Each number is 128 + 32 x the weight over its row's rms, rounded and kept within 0 to 255. Layers, rows and columns count from 0. Numbers have three digits each. The size before them is the row's rms in percent of the matrix's.

# o: layer 8 attention output (transposed), 768x768, rms 0.0853, rows 58-91,186-219,313-347, columns 576-671
# v: layer 8 attention value, 256x768, rms 0.0826, rows 58-92, columns 576-671
o313 092:097110127219185157161166143110154110119157113125127103051128135119132174143088081111156135084113134133125136073128077143100201090139111135119146122171185135108113102131124129175078112134097104077115130127139103127160125166076152111162123117128134152168165160122111143127101164136255124100
v58 099:157123135163122095137162135132059115133102155098113123138123144092133129096157104145134104104090153178147106162154171093131145125112096101080129149184157147118155148099110129123169143109115128110108147089149161081136072166132104107147111164171068157105175158108115080119088126222121139127
o58 104:107118122112146108077125117097082103134182043171133092167091102183147182098144133186126124050134113178140133128192097131133094130088148142152114107147092119153120081154150147120132112112116118107150150151110120140173087102118107154137108142183080164063142137134134182148132149135133149085
o186 088:147106106095180118093150125144129100107165087149139127114095119094093151105122123243119149134106120089123066152144106108094179062138086154072117149127087129085107124128175122139155155107187084182111192147136128083122142103099104180136118094147129153128162073130080098101154116158103087120
o314 105:063100121162187169124165141146123157109074128148065064158167148130115123138070141129113142092151084161087084128123172145132097187107101164148095102132153179147109168128124133133113124131150145082161081062143097109156142118148165057149123108109108135116127143129161105165128141087164151176
v59 107:088126177163150133186161098131131097107127164149163121073139126131103128154116100116163130128103093115090081130117181156121115201204123126106072139132095105150097112124100103165101090212112169138169120199163092170138123098129189071109145115094151087135144121156145105175161113128099203110
o59 109:156099088172086144154147121184147124082170069082136149082133174081099115160163125141139132097101041157107144122124176169126156100125126165127139127101141173146107168091169141108168116157134075152098186099125146174153103138145134091148119144114130160114119169128059157124154103119085137190
o187 096:169175170157117168081123078155138152143134192143186117165124128104146124134142151092176129126127163082167095121095171130050076181102123126090140119143087165173134145087145096152089098174175132118128125117105086092077168116100079121116188139180179059085183184166118082096162151080000142111
o315 096:056141089144099131211102090090136143172103091123140135101150106134134086089150085115136118124138101141142198118102170155158138138173090118122072187133138081140081082142125122100129159129106152118117172156113096172111111135148113132123051182063114188125073092133170091152146127127129084127
v60 105:120121120071124109129127123122079149209153136111105162053092061162087079103107077149119136067150176099136132128027148051129115158128098139145111179128159136167129126135137132190151141137142078132089103133163173143150147119113147178118101146083078137135169127069119124159137166074167115109
o60 115:159092111100150156135125115158133103182127135131169095073084148153122168107142173112111149151079188100129092144106128121159094098111116111162143074099172148118163154151168165135132102096142117112125140113154112097123138139044087143180136215111112163139159106108099095147134089136112133183
o188 090:119132103082185114161106179097071104082114138115107101117161134140130085143091055052144117117131136138151113106060110135109161190083106130126118087141156118138139123124160113117100146092129125159141179073158095065121143161163137169103138113146142129035107173122092096169099144107172209093
o316 095:145146110147083134113159125095045137111202131167135138086147086090054126119142122180140148098079136139145152127097095123137124132107065100098123133106117089074132099142112147111131151126102144066088113133136154111158102117121170110119100116114070127158191091085116163117107158169123061138
v61 106:115122151112094166086166100107149130126149125150120133076138176092143110122117036088107141115110145090152125118121145140085133116168110155110068139126134145209111159101201153120185144157193111166115141105043114134146115127142143151064167120119157099168114134103129113093063152103124163086
o61 109:120202131124145085138162100096146141120086127089080119121130133090105140131083125112101145083101167147154141108094140215136167070141131190155099091119135097130197154104144136143145101125125064200114152147168126102108128155097108173129095162049109130181185138063109178120162149119106103050
o189 088:099115132079046138130150156163117116078204108153125158197139168146118145117107150121143161083177053086138124156115148093108078135123164138120139182145166147134103165114167174079092120112186120094119081128141153210153128100109158142129164094072204173097093157143133087171114089111053141161
o317 101:070125108091104150099153112077173119106072102178146095107192114148128164102106139163180096102141134177120125107133120123102103166088137100161144151128123092119112102141130129194116140157135130104193060151123126066110147125142109112142142088151116127121134181178127073128136137121120103156
v62 103:090119077144162141113060127108123145129131118231097155122076063088051106150096137087118181127146136122053161106130146137136115151080159161133135149083170195077195084164135150158162146107130111126121131120084162104095084133116165121114144090146189110238149103097141101171132146172168105123
o62 110:119165184116069136108112065132157177101100096134093121156103072107098125124103151149098174126152102147157074142159135148142051137160091115184126141140157172190130173113141107141136015098111165145106131104108130126057102127152066090123128094164179169136133143117099119183151137120121111122
o190 090:130164155149153118162140167140150124091160148159202128043132135107121114180087120190108156132096172177120162057072129130181079120119102165125096132152162135100181116182132137105138141110076097084084107161100116133127121122089163174109134111096128109196117113114216167126129157055185079113
o318 095:116067133105177222147164134155117097152144168116087144123118158041165122112134112178096111137105130047154102140188082143095117068149153114130188186109160120156133151122165098117135140102125099120112095136135132104113143107133126153148124206100120114052135146187104140122117162130247099146
v63 106:149153128194114119137100147198126114110064102114149138169116162095139110137186099126165149106158149154138087103137168155101089106110105094154101119119174135100108145112132129111185050174128165165099111183156147135177136153152112177129174161162150207166122172134097164121098179112133120158
o63 115:134045158171163129112138144128101140197162127109150155103132087107129120168151158129149100103106177133123146145060181092075195059108079142060142098145139122148119127129120159104129114104128204136104157131143098119154140114127159148110153162136082185109111123106181139106181108080083042087
o191 089:138099071097165103174154106099109155160096104147128106150198103108120124079123123065120140179070092156120149113113134173097113125120057141111171071089100138128127154102177130118094162162096151200098155185169157152099076058177179130152141223142141105218141099124114184142117082153255115167
o319 099:129162147174140201135140094156101145134180133099147076139133107090056179133097155118129170100105124030141133121158155118173141156129162078121148139119119197105102136144061064102152079173150206108135151126117115125184143149131182152154098128091184126131175156082205112132147163127128129069
v64 105:060162130133081152054194117126169131075146103100163126149189167196155100108086117143109160148162120138050076109079172138054116095142101103133111114100122157156131121113105190099160187163216165152109104064098091149205119155134160071142084103122096083189078149151096187146122054148136090129
o64 107:125138063219145076130130161216191145121137127137121170122111147157092125139168148148073171128145132078124122117132117100095171139109148177153161158109152132160160099096164168172103144107150145157109150186110142131155180094084155033174108144132160120171150148104102150160158139107080099120
o192 094:117167097094096141113183181098076223168081134153148102113167162174102140135088135151121170127105136120159088136118157166120110122112132174152064134087130134106094054169155129108107143105099131131125074147124131156140116173130126165114134165162107124103113144115143111065120126113165141161
o320 105:166146091125150185113111078083116082085214100144188129144123184136107164103139138193173147075192110139122110169099122160140098152158098134186126117133142126132084197164122189133080131087153152070143089131098108125104092099173082133127141035089145067110131062158139112113105112133150169076
v65 102:175126074143137125058103145104090139118078077104136102076126076080114159115141119116129127169133110112083132118097105118138155142133159209144110087128122112129091136179151165126135090140129138108114095102119088142107104122154127110118097197101170188134130149107151121162138147096111102083
o65 109:123108169167178148119121144140057146118146051147162064142131184072141170109137167104092121117103153165102125087144106120117128128203142166082111118116151102156120109128151129188144179131084092198148143154130145138134147134132152151123181155166190138111164101159103090167126147097147101116
o193 093:115133089163127113078119140114121155150122130096165133182163091100180122168172135141120107163095116128139131064084139101109177102124146151159180136092109135168088157203092121128115130098139134101094135072161111194143093134125091094095074139131124118089120115143171105114118153103161137114
o321 097:131090082102143128179172100175144091081145127060149164088160137096104119064124140168190106124129176190121091183124155131128118180132177104089168146094100175133098102095174107057182132133128121086151150155102081142125191108134059131100139100122120078131170154111130099102114099197162142166
v66 102:133071132096133112164094096123114139126150133138145122161124125168160179119091086159117149093191107097151056102147142119114173146149153150158124145130160133093154102177118110105140112117148130149107142124147132094121100142159060193110102131165161110144112118116103141113138127116174133144
o66 109:184083183107127170132136074156121091157089137116140046154131115138134104169093102123086137121152082121100145145134127071116142149089165106105160134169190172178108075105146175062122121143128161165070113162128084154117119117170153113102146042116109112150142125126104113122156090129171083133
o194 089:156101121020177115156126135147146123154146116095133145143129086094189126061165165081166136184108082093138157166063221134108127136154145125169157122059112126154134092116104115140116093119125129038163166097156109074123148134151059166099151116167139127053125125111072092119135126164181117111
o322 100:143182079111161124170116108116110117127115068175120108150119119123080125149124157232140158113160141085120139154173085132073186117141087147117098106143163116167120128148162122139110107163125126140109157117140158145166057078087063123143130112164113111095095163109161127151134161171255137144
v67 105:097021111086136177117131126093137113177141105131151139173090094132102158098114131119088185134093130080139181125152134124139120114078163123101115102101129131155138122085101138114180149093133134132185176154138096162108135180104144099125212071087135159148186103106078154061100124103122133162
o67 118:151145136033169068099112163070134115112034098109138110101130115135099084135051147136121117114162101090142146104175174133099159075152166097143111155139096185150110155123155142079113173113155138135120147139136151107076104119137069136142174130124105116187124124126139151110132124110197144144
o195 091:153095135145131081103151147126093154129182122138107139150118107132143142063095109125133118158111109159100155115125059128110146113123159139120159099134159095136130129110154115097098110089116103159099146157138085103172138154149187128103166069140101061130116158153137078108134156145122105182
o323 092:119148138142109179169141129185123097139049103110151093100070144179089151136138074082138136091117121101127125208147135127145090130181092096082096110138128157103123120142118110089066099111133134147057132147043099163152106128156080143141129131088142157143132121176106134106125099106059126066
v68 103:126181148101128081169100119113115132152130110143116066130190133161173089139086162136091138076148090135131123134133071170132113129167082093099126142156161158062128145173141141135171129134113206106176142127110137093101143156163158125146097142138094119106091062157141142073142135100115119154
o68 108:133117091095190138083129115140154108135095113113151145186048136144163120114113160144068142184187096096162143076142142133099177076123149105157095125169135158158136087108144192153140069097114105122104049138101093108156151106173140137106115126112119138175111142152058136112136186119147165125
o196 089:126139126112129127160152078127073129107113189158084134086148153142085144084173109122105078147089161141123110141053124073158161156161124075143078147088128125144114199132155121097133149102148124171130166132094158142117089130168054121108161187149078142105135109176198088131116151142115128149
o324 103:086102116162137147123093112073112173120114119136122107108134155221123107143126154110110108194092131086127132121163126169185074132140081066106150107133159119103125155172128131141131127154133203171166105094139101141181162152078154135095172054181145069180139126109068171091175142105147121146
v69 102:171160149130120139094159145096072120156086114091142085132122064083149139128126152089103107149116125162185170129114118201142101105182107180137072100118124095050107141086138130159108117112040105103125136111171106104121130140079125095101131172099146129102119129080148192124093150154116155124
o69 107:161135099188137097083147153159116077136063117159118088143114167176129158129120070137101133158125163102070152140071115135174120185163121097098174172125073058119082118104183123129167093166169074110137158077184135112164116162110174128139189129111137184120161046072160168134171134106150145111
o197 092:187127155100157103115141112136153075169136129131062138143171091054166150110153136140130131107160189148104118065167176104160088112101141157165083098146097102089195141165110115165106119094093125103225092179066142087140125145162121145065094118099134151129064125208125123118066109147132116111
o325 098:115171058112137136113067171120132158144135104153161138138093082120133183137139137131037067098045132197159179197099134207079121078108136092103163116155111117157174096080116154143043109158100145162150110105159150150171123135162128126078158122169124111098121085141155157113160099111059109116
v70 104:127111173173073191092157130112114118157100105131133116095180133113086149123192124127150134075195129050147091169069115151173127078089182129140114170095123105135117096156202058097150118118115134097092162151208181121126114100133104151152116129159103111119047145087107193145105158152136127127
o70 110:137116130190144094174165126092155108076126110130132094116119130161144139151151113152091165132122077118093107091057129171125105094165087141169089144160068093155102097164156118184134102097083142129108102137159143132129140091147072071086142095120100165115161089148172161107132090089157100109
o198 092:128125109101121132068126049146100111129160157108093160128175171157134109070129115148154069094133130080082132138095109163130154181133108110142127176128143114102111070117160114129117122110126134124174111090140140099172180137117210156102107171147120136115041139148122204144071111106099097124
o326 098:119134187084095138095145169096098108181112148129132115115149099099160097092103130156085146169116101151187140134067160136083090138152190135078132127097216128102121177155121152041135108130102114086106185168094170077116136114162132165136138144123149116103090073107131080089162101125215137134
v71 105:156090118118114130177125210135111133164172103148111108133102072121099131057143170095105098123183146166099127115117142092144126138216076125134142147127104086083123103129135127127145114088189109109118093111087087099112117142146127152109110105115159111066127094180112136086095119101135147133
o71 113:126194149117192123122139180121130078157177110130168107136107089142143107136158165150183093179101180097112147149118127125151070169092084132079175107103090159147128104106152174105119136196071151143117156103099140170147103112118060135153058139085095169146178150115052158122139126139090178115
o199 094:097132081108116096146126105114110099135112132129133128138160101143065114117100186152136122153131137094190159114114090127117075128166105169103110207156176152107126102141082133129158173161144154163119115129133095117149198164173101163129130119061109152075122096115165149072119142083181112127
o327 096:125141113123155165131145146205132094173080117060153125066133133133164124153142095121104126108165145132109169129155220212102165123153122091107115116113108103098121172147157156069106072095119124098128128144081131155135114112139127125121137155060086168128140141124126108120091151105150142164
v72 104:109150174096132126129124165113161124195119104168126129153128125157174094124137128103101145120139147169113160140163115133125099104080134110181143101091052105146119101192157114093128121124131078125173114167095107139161091090102145112143079163114103096164148130200167093150117140117103107117
o72 116:137069179133138134135156087150087125116155120118165135075107128177153118202094175098155121093100085172146120121093151129099159123152141113084119141098125149146161182147172165158107091143126109166108097128130148115137123099105108123125134109127098114203103143132167190120134078109119114119
o200 090:103149074121124159096208132106129143159140108093162154160138118120171080221151114093110087143130128152142110124123086109134029085083136111157189117141161128127164090152146120104140154120130129112118105114096124110082116145129150156192115144122121111106177118141165104164121124151039140126
o328 097:102146166139151117150084130216137123083078144136074160134124141136117127057154124114097102151109128064078106200117214122144084103153076095140141121159113054127082073144142132121163145104154158135079130079158115168173090132100139118092145101137097096140105115181116175120115165095088123084
v73 103:148117098065174117158142102064119156137110159119181206158114116105151123138119156177131086131089125085175083165138071126128161085156121072057125110132136138195097124218143154116141145156124095059112104057148129153115130137146123153217095097104120159112176142119088162102115138168115150097
o73 109:119132115164129133145126167078138132101136123188132151102171118153119086124140129166152132136096089151122135102082113111138103138104074146120147207140160141133155118142196171083181113125118202131151147180109135108057111144131152160152075121162123194121151118155115071139156121124134116120
o201 098:098069159062058111114137151122116169121186152126132105117096143100155139122182106148105095128110140062112087163143110144122154116141158135114148080139119143110101152135099122096116133162132104078179122118124085124120063084076126128203072090122099157129172167111126147088090127158000198122
o329 096:119141079146174156128154143110114105153119156117118165097068088128144138098103190069114147156177084124127174112118107052109131147142124131128110115093178175126119095120113156102088077098112083148126074093108123103161191055126116141154128125143105078096168099129167180104183142103185097113
v74 108:088160102093129091173074168126064134083099125083162084142168135139136123162139132112089172136102086134123121091105106114117141165136130107090081175080109109136133103160140149057162192124155149168117192151130133096115115153088120162112140174115139108148103151128153164125078108134148106095
o74 112:155162112114129136113142108134104156108123114168136088084126102146130096160103133123131158128148144167103133103134099119189069153099172134128136152107091065126165123075118104173129090080121150163133173181165105117118164159142201091104070127160128168095117148139153134124142140160165092169
o202 091:142132148133105094052097109131103120109103109166122149131161119153167104119098144168102108091117151158169076146132129047141158163064144080101101139099149079148103099116084126098122130128130139119138100114154071113196121161142100195129165049127121132107146120128114096115123115125254090077
o330 099:100155108125145175163138095118117099125139157110137147084146167148077192139111106148128158167115126113137109137120111085160107172153146155197098122136109112131137122180033114132156152150161192139084123158101089089122130153086173125151075084125120123094186140107161106085133120089082095091
v75 105:161172126132139110169104109090087139133070124107066109122126126183131077082150098110084068124137116109145132108085102095083143111100123216134131125146143082104177140075136129123120093129079147142193133123138140143150089143152119063131109106104133150110112167167140110123099077135124175071
o75 102:153110129109082123181131156156131105122154163143124146143069120143146108099166087165161059162103123141127118120116071117134121115140087147064119080074121115134106145137126166105097173098132153131109145145158172087069112068136163177196161158178144144095149083123179147147159131107132096113
o203 097:171213059117255113061114086137113161133176083152164103117203139147110067142119096108072156103114120174106193178192114162162119139128116096070102155118076116087135061127160082126166136150098115141146089069105125132113148105124108040070132104176067164161147135185121109123120114105077163120
o331 098:127120145100057152127194117112121119129082127145154062130090089187136120121119139136098147151134127115167080071134162113080158114098098186143110167083159142147109141124106162125133177112159089114128110137151127199169120164118157101148124122175188141070111164084146134129122048157109093136
v76 100:110053125158128115099128162132081117142134130089125103175110122070117114151146236092153105093088139162138142077098145105145153104142115088109143182108117162168102118101105129096120179095078094115158167078095139122094072118180162134081082121101191073131110098122134064136107146087173155151
o76 109:172127120087116143163135135139125080136071144168094121076120107138087091101166050118097187120076158120123094131130187118079159158108151040155148138163097075160109103186156113157134100073158138167131104124131138109116127086132065174117032163130071128096119110199105110176131127085161145121
o204 089:071144130117114119108139130129090081107191131145133130089140098169133158159166110074088111091103131164211137047128125149116148141148145153110151128128114201158127116135149101147138141154098067135095124128116085122107139142162090133114129184120164090143166153149118144103141189170114173131
o332 101:183120137148124157137196147144194126090082174139155117147148201109165144100210182181126113165084082100121098133129064109128083098200120126140152200086082172135108172137137150231136162153169135185131132113177135144118087121096091131080136134140171124102053085126125213121154111104116090086
v77 104:148134119143090110076179137144107136118108090123115060123088154156140114139012062077127137147162121090177082122115083093147088172115086077100125106112115095129124159147122096105108115126109193118132090114117111092180094133119155096104146141077112124198086126133117086104066156121131144144
o77 114:175192175111165162156124083150094158148179052089135160100089101099068105141205130075148128162099106057169115157106133104107100111116126046100131116179140178157075106117062121126127006053082156145154124118113120100094214139131110094094107058105109160123139078100151107118152155117153141111
o205 087:101155126096166119096113144149143213141070106103085136142113108136147116133136110073131111150084098143161157157164146136101126167138155080065180117122159106137115143127151099079116134121153121086129103084117140143129051175109144093172085134092152105150181177139118144112067098063097115126
o333 098:121147165156117098096096129108086115131096163165071135179138092138117154060152206156103128138150169112082049067115075144133162146112115087136082144169161116115098089123141148178112122162054168138083163192146125120111133118182159144147151119133078146086032152149109148106112157142062102201
v78 102:142168074121063123165114095115086102119155098145140085075175138098086147130193136097128110098116154102081058191125089211097168149155181190108126142159156107077108109117127147132098197097113107089151148125164161135143130138153140115114123130130101150135102143128133187138184213129139091156
o78 105:154124110133119161152141070130161151123094121150159124153120198151123075212154105148100101068125067149137079100146133161106094162118138141158087149149107126122112106107071118130158146149122106176129108120091134124139122118102139095094117116187077149191082128129084112140136157090025112087
o206 096:161080133149168122088089139060156120121131139129135124099101100127104163134127118174093077101129070101168071113088162184121186184122158148146115159170097128094048116117145083203091150120110152137152132123143115149111145151148159030147171108134082118088140173159132193140156127112236101168
o334 099:150143175134093142133151105118113121139218116112118093145177144065198162166146138170125110153119126084120107124154053130071136124148127105081112144167142111152114130184189163163071145139140139171126109157123136132136097088141156150118125186141152179121125118138091159206107117121225123075
v79 104:157123143149210174130164061154152124075130151104148171118180171127120137110129091098154163111083131120116116144119111170155131151144168064167071139093104100101130142173119118132163079094146124066190168119147184088085107107201069168147038071139132084118196153080131138118196126156132143111
o79 105:136099133168158101165135189148137134115085129109146102189176116163129166112119159112160150156167127104132143178102126090075069121128062127127139116117137107114126140111118158144053141164137047121193125126093102131105165110074144138141159146127127173151175134181126142161114154093101127101
o207 090:089119094131166116124076112152121159151166127157121149123118144099116122102110113177162172171134145128116120105144142125194115101120161114034136090148153109088093077152160103183150113102172150142086147149111146117108158168092174100153115147123141140167136103098101157118124115061136076120
o335 102:171089105117057170137165121140147063085095088115109166112195136112077109220134113123142112082150078187169044137150124091106130101104151081219076099101078094160099156116171124060142090145071124138124102124119135215170133141097164092123139112087129079014121162143148079115143122155118171156
v80 105:113144173097120063137142089099111173098164055083189143154173096110118130097166088100193188157057098111158151187124183149083109108128117135088165123104182154142167162105170101091113075119121125141170140119103102118126151111125128114100158155140172150146090052062172081109142119170112071184
o80 109:100142139135081203112137118148108135136183138167141138080194145070095125188128124193082130122135134212143146137162157098142193153164167137125132146131115071111144114153109113158164140134109080120142182126117177130126217153131150104091153098152087109098086129128114149129092071110166116166
o208 091:091168177091142094126163114058152092096099097131156126132183131137141107137204112159164123103126090154119115140096171179159098148120087072076113133134156107103099127129090111107130146105102118118121109090120092121133130147076148161132183157140082097136085127129119084128125128084161122136
o336 101:174117137108153115098149183146076113139113142147113097164075062149127165138204052086142181144160155129085116101109136076185080132160122111092138137179151149154135079108148138112170125141133181186117193196162152087138123116147159184081101142077120134158099113150116124113124157157104141128
v81 104:128145171109082108118109170075125103181102142146136138115117141096086119128181146104177123116076165115164150156095133225133135139076140108157171083112078103115117115075106114150132140128077097180145123157175159069052149145155066226196138131069128125151138162121151145131094074100148098177
o81 105:117171166112096141162177142046147170079149094155105180187110082112106120107141113112132157142149174141124072092133116108125152189142145170171162132065099106152146132131094211127142160171169149094135133162145143086135162132142113162151121135101062132149112131155111162070091168180221098007
o209 094:151135086171138122156085119133195156173118193164153156085166184105139137133152173171050125104111156123182141065106129172095126099094135126118181076108093153166069141094161139159141162166135124133128098144177110099100098105156075105122159133096129072103188128156104143107164115075129104157
o337 097:104155121100202160138149083145155154177102145136110078129121065142146188056094075176157076129113139124058179126117092116143120138155119098162125174113143110119168148120104116093084063104079184097119119144104112088148151155107152134145121143153150153113138110082224087092161097085077153166
v82 106:159178089119169099135128134100166163152062111107141154125138170180090112111099161152103133100145105123073142158108131117110144173126090139122098104215158125130206153129144129116082187128138126162104082075130112106138099071140176099101138100202125159079131139135117129133101113128149171199
o82 106:136200175102127100118107134083067118132108074108163121190132126219136142138154132072171170103137173135128155116110159098163089193124174143081123151102168069068204132156079122122102141185091128117100158109119104100098152131102136117166173119130132118103193085179145140152120150132128166133
o210 092:127130110137093136170160084112121130146135145075154084113125119105146134086100097124123107115153117218099105161086136197102113147156106142113059131159095209133154131140196174166148114117145112129085111107134133080131100150171178153106105127113156104128134119154152164153129145175122084116
o338 101:136171110118104143177100106104106144123077176128137169108150205108126156120116122134188091157100105059135115143145141080176191128103083105169117125138104032118113104139158107114118087094115147118174163135140122165094155101120128151138191209115107123133136182130135080139159106102219135119
v83 104:117092143124122072125134140167138101111074112157091205137109155112062152198100142164134154156164134099072147107184118081141135108143125102143126136104118142110150118105104133139162118102203122073053092114062118072159101147103081105110099142125099069199157093111182168211124146160129176126
o83 107:063162111113154167098157156091182163118058107067156117049170178131114118149175116144075117131084152125019149115128096194125140108154094141114141105096159142170121151098100134138170142139073147125090097164146140132131127141160163076137124165178081121046130130147088187139151074113066136137
o211 097:165108128116108129130164117110132114125105118230103168112174150126102094148135118172117115117157081110088150148110188149040162130125074079074154116160131115130157159124112122128173173065152165182099149140075102148163124162149139084081090177049117113146178125176205134155065193139223189110
o339 101:094167098139079110141146120145144103090147147042154119091142171161166169131155130063171141126135145096169162120068112175156154067154150109133087120155144113130100084186126132181117114134162191063153205132170133123168123085082173149154130116173147104088188187074104102141112107161078056123
v84 107:143105137102122153170160094102107174152127042095138098123080092089136156135123125114075092128155120171111102150150143109141162172102173150118205069125143050096151147109160129118124141183129120133154072160093082093106133121128127134120136092162133133198106129098212116204107106123120140126
o84 107:104166113101151145122142083140115106203135155111116133181093086108145165151186166129138093142078227148174125124103120152160152074099128113084141173089098065169120161110087129102148141144128112105161167154128128130087143132132182149099094066119110142091117166137118073068110093156142127090
o212 097:157153118161107135102168159157149142156161095137164135107108139132149053116154144214136200146114108167140103081105188068145106149105133110132171071099098164183136123129116163172154135145150181122133143192106117128082133108087111092167151162177136106154111114164168116133154125151184128116
o340 095:130095116116153114173076173079072081067123111205179084155191140130173161133137077132131078127144140125123117090135090121148141144176147105112162191130154097079153130138171130152047072076126054136170149107125145111182076125130155162144186111120173146164072109123084064144116182148178182156
v85 107:119088137166185160129165164089146136160120102103113129188161156105138147173144102077124117149154163170198117080107177110148122163137099153152131109119103093167119174100123121132124118160170161122114147106104161132163170130150094193081083081178076143172134124167108127145138110157108130106
o85 108:092178079154160136105136116152147167162074170129119097127118125139183121102177142062116087116101177139169110124103117113135149055151102133199144137065129158175128148179119129100112160186130124135166145139131139093128125071188141134142113123146153151127202171140049140171173123108178115096
o213 095:091126081071147158124112151155154153130166136109099131124120157143151166139138047024151114196156127134083129148139165094178100148141158083099123116077098057106180176187120109142103163140148112076124066119159136111119157177109147143120116186131135153128106173149140095133103158086000105122
o341 099:147115144108166119102146086119093075150068106210093092156189137109093153158158144108122136127141149110116117081092178119143151174127171155112151078150175127110177198157096148159154114130153133145073171092091119075157215149150159153092124125108160100105097103087135088089080132148099082144
v86 105:118105107115111102139108157166119175155099113185126175137117111116171137136070124175136157177139105160160155135128153099095139108139135165135135148133131181098137102094144119108150068143157094160192098167109151142145118117104204158125136172089077141153178118090141134106141173055116121133
o86 106:098122088113105154109161139146190135091079144133174152139152082154129141104128083193113136157056112190126121103085131093159196091188074092132135207190093106091107112199120061154150129099174076084197124179149085120151129124117163141101119150135138143101091107178116134160161097093186160137
o214 094:109107146030160132144111163172114148117089058071096209086134134041138127148055174208160126148161120096156202154088109119137086078171091078172174151146144117087090146086143082128107131160158159151053149118166170087095143123143151132093108089114076122131177095088137168096159130135198144143
o342 097:107141114137202150089084082150117098093132102105146112145130152143136113111123122069109071159151196084140180200125178161088129105106145118111134152127094093130159169140109179137166098105107088097158143155098106099104204139108113161111084190109135103065120110112150153103083198115134144104
v87 103:123135136118129162117094145078201081153126134146123118142135057138166122101121101136164131086133111107169148164155138117123120114123159120093149164140138139093167104155161093102112160169146080085126091121090142112107129106124188098151116133147061129109114107137129157176116133141145174154
o87 110:110178090114093157138115137147084153146097088144160149167140134158190118136126132071160129144099155176154117134142106063164140094194143138135085142124147093131155135113075161114113136125161125131157110170134083139109137088158061154136149091085128138071143133089137114128138089139174176116
o215 096:175120128057148136128151140083138055141143122095144095149089145130121096142123172065164142163162099102150118155149138145188131131083150109126114156093172155116153134170140056129124143128138087109137106100097199101161093139119132106204141137103142165165143102078129177125152137126160113139
o343 092:071097102150136157118133086147087166196123095142170108138140079216128110096123121181104177147114170149146095179177104160143096108150102134059168135146141111142130086100100129120136143120126097160132153089145090078139095166138125127148111143141142142126108137144101101192123079155240174115
v88 107:154127112095108114162136081145143106143147116117215119124094133079171100130094070178097152137163101094141175098139115184113138120204131133099098076180143095141158050100204081120057113158119153132127116092093119120136109183118124114105109059167079108132163113144141136157157113135144163148
o88 113:125067097159117145135199147103121058154128180171095123123074119101190127133121165071112107129144160126194180113181122145095091088172111093156162111165133098151119130101173109142124049128098101061110163144141098195137126166121135123106193171059083086137103098117135096131145161151057138189
o216 094:149196146109058145079168156087154173093087160142190142146167144126114147079095106108109164150110082182109149138100116147106063101096108130108162130107161149149122077120139173135138127106078158158116047091151132128100152110079119095127097135161170143121105144128110154141128114149068112133
o344 097:145092127111112149141175109156175169156149120112096122126132168106115189125140115198153163094136123126092095060142146106118159104176115150129107097166088116133162087117137137145152137122156084138151130170106170086139127151113156086114158170069110189172131097152123131104104140201043127081
v89 104:125085117144045129143129099193094132067110109134095121137140119120122193086134122149104118142114145176165125125122082083124110110096103115145134121139124118131108096091103114162115136134142116175100182109127211134078093193109158139150108123134101171110119116168071128167118101037128186106
o89 110:188113114111164125137102126110130070113117181135077170147109105141108103138134107124085135170103115093104085117127111128158156075109106167097129101184116073108095159154115124123121173113164091153123169120168128149107091104146127122125129093186096107164109122092093070183148132202218049169
o217 093:162139093146167078089101161122121141154123108145119106118106153176108158144157083161088130105091148172176163118145132111133188109127117140152084085149188114123139133161138126090046122111149113164157132115103129128098117132104154113106133137115173128164126137115105112113094150105148164179
o345 095:162174139153154192186220113121146081104119174118147127120179147095147132156093149197078150137061158157093139118149185137101140148092120097157160164124089099100071172114071141109192139160140154100056173089126079133138177184178123181111163108061110141104169186125078183152124120091112065112
v90 102:080147118106130098133145117066105139124146068094163090114078136131110140120145116113131093150140155151111133115132132155103124124160154060069094076103140099117128151148121127149094100166110075183123189135130138137127132059146103087100131065121090146139112137153136108105167125135117140211
o90 103:124145111122120114154161145103114153159143080111169164144118129135155087112105142091073090206111112111157102180109171170078099110112074091128129161148098121125121159111144097163161080139021127100174067124171126135118127076115144130126065163123071095150138138148179068070136145131023181170
o218 093:105157108129138140061131151113144210110162092129095110089140121146091215158187088091157125102150125115082044192140131111115070161183129182083113122167179155116147155096110085128114179158142126112105132101082142136109093060132111100138132111184118102153150112105093140138133129103003207166
o346 096:170124142177188115142120091132136076122133161156112102131089202153154141096067051120094105127049137093124132155105112162142181191150108144138170109161118114135127153173141130153088174135135094205141175150111086163132118170082135141094101164194129132095123163099114170077090072157213120117
v91 099:180145117145112080133158118129125207167151119187067124141139121136129137112073201144124076112080125105124170101096179089166139105112081121127139112101128149163142107129123160184110134154127158176083118058085146148129169062090156156096100059178178166106116131152144161088157091147122184146
o91 107:127206122040134122107129172132173158111137135146102173126134143145128082082109138063149119151162149120168120123138080151078132093128127081166133135144147183128131156136093064080139103127100142148060090169128153079185145120124145118115121140121175084141189131155146152152077167184125164168
o219 094:134125094134150153167087110105084103090141086147099097126110094129185142109098141112084086110163074128102144058145237106156229141116136150151124078092053155118122038097134179178117096152083080188088115104134109146153116126182178123126133158079157143120123113086162108064122160141151043108
o347 095:145091144066116094091124146070134140107161109069156145184091084141132158138170108151158163097116109177119123132103033134100107134117148060116118175171071050124114120126148106213110115183122169144140138142126139161150083169128164197122130073149129134129130172140102107131196107141102120136
v92 104:142076117184129181109140135136095122150109080114158118091136142076123141099124099124068193094142125163125082126118130095155123073156075141174139125113131135133135112114129118132107171134195105141181118101137089127148113178148126079180179155120096154085171120118148100185146151125112098117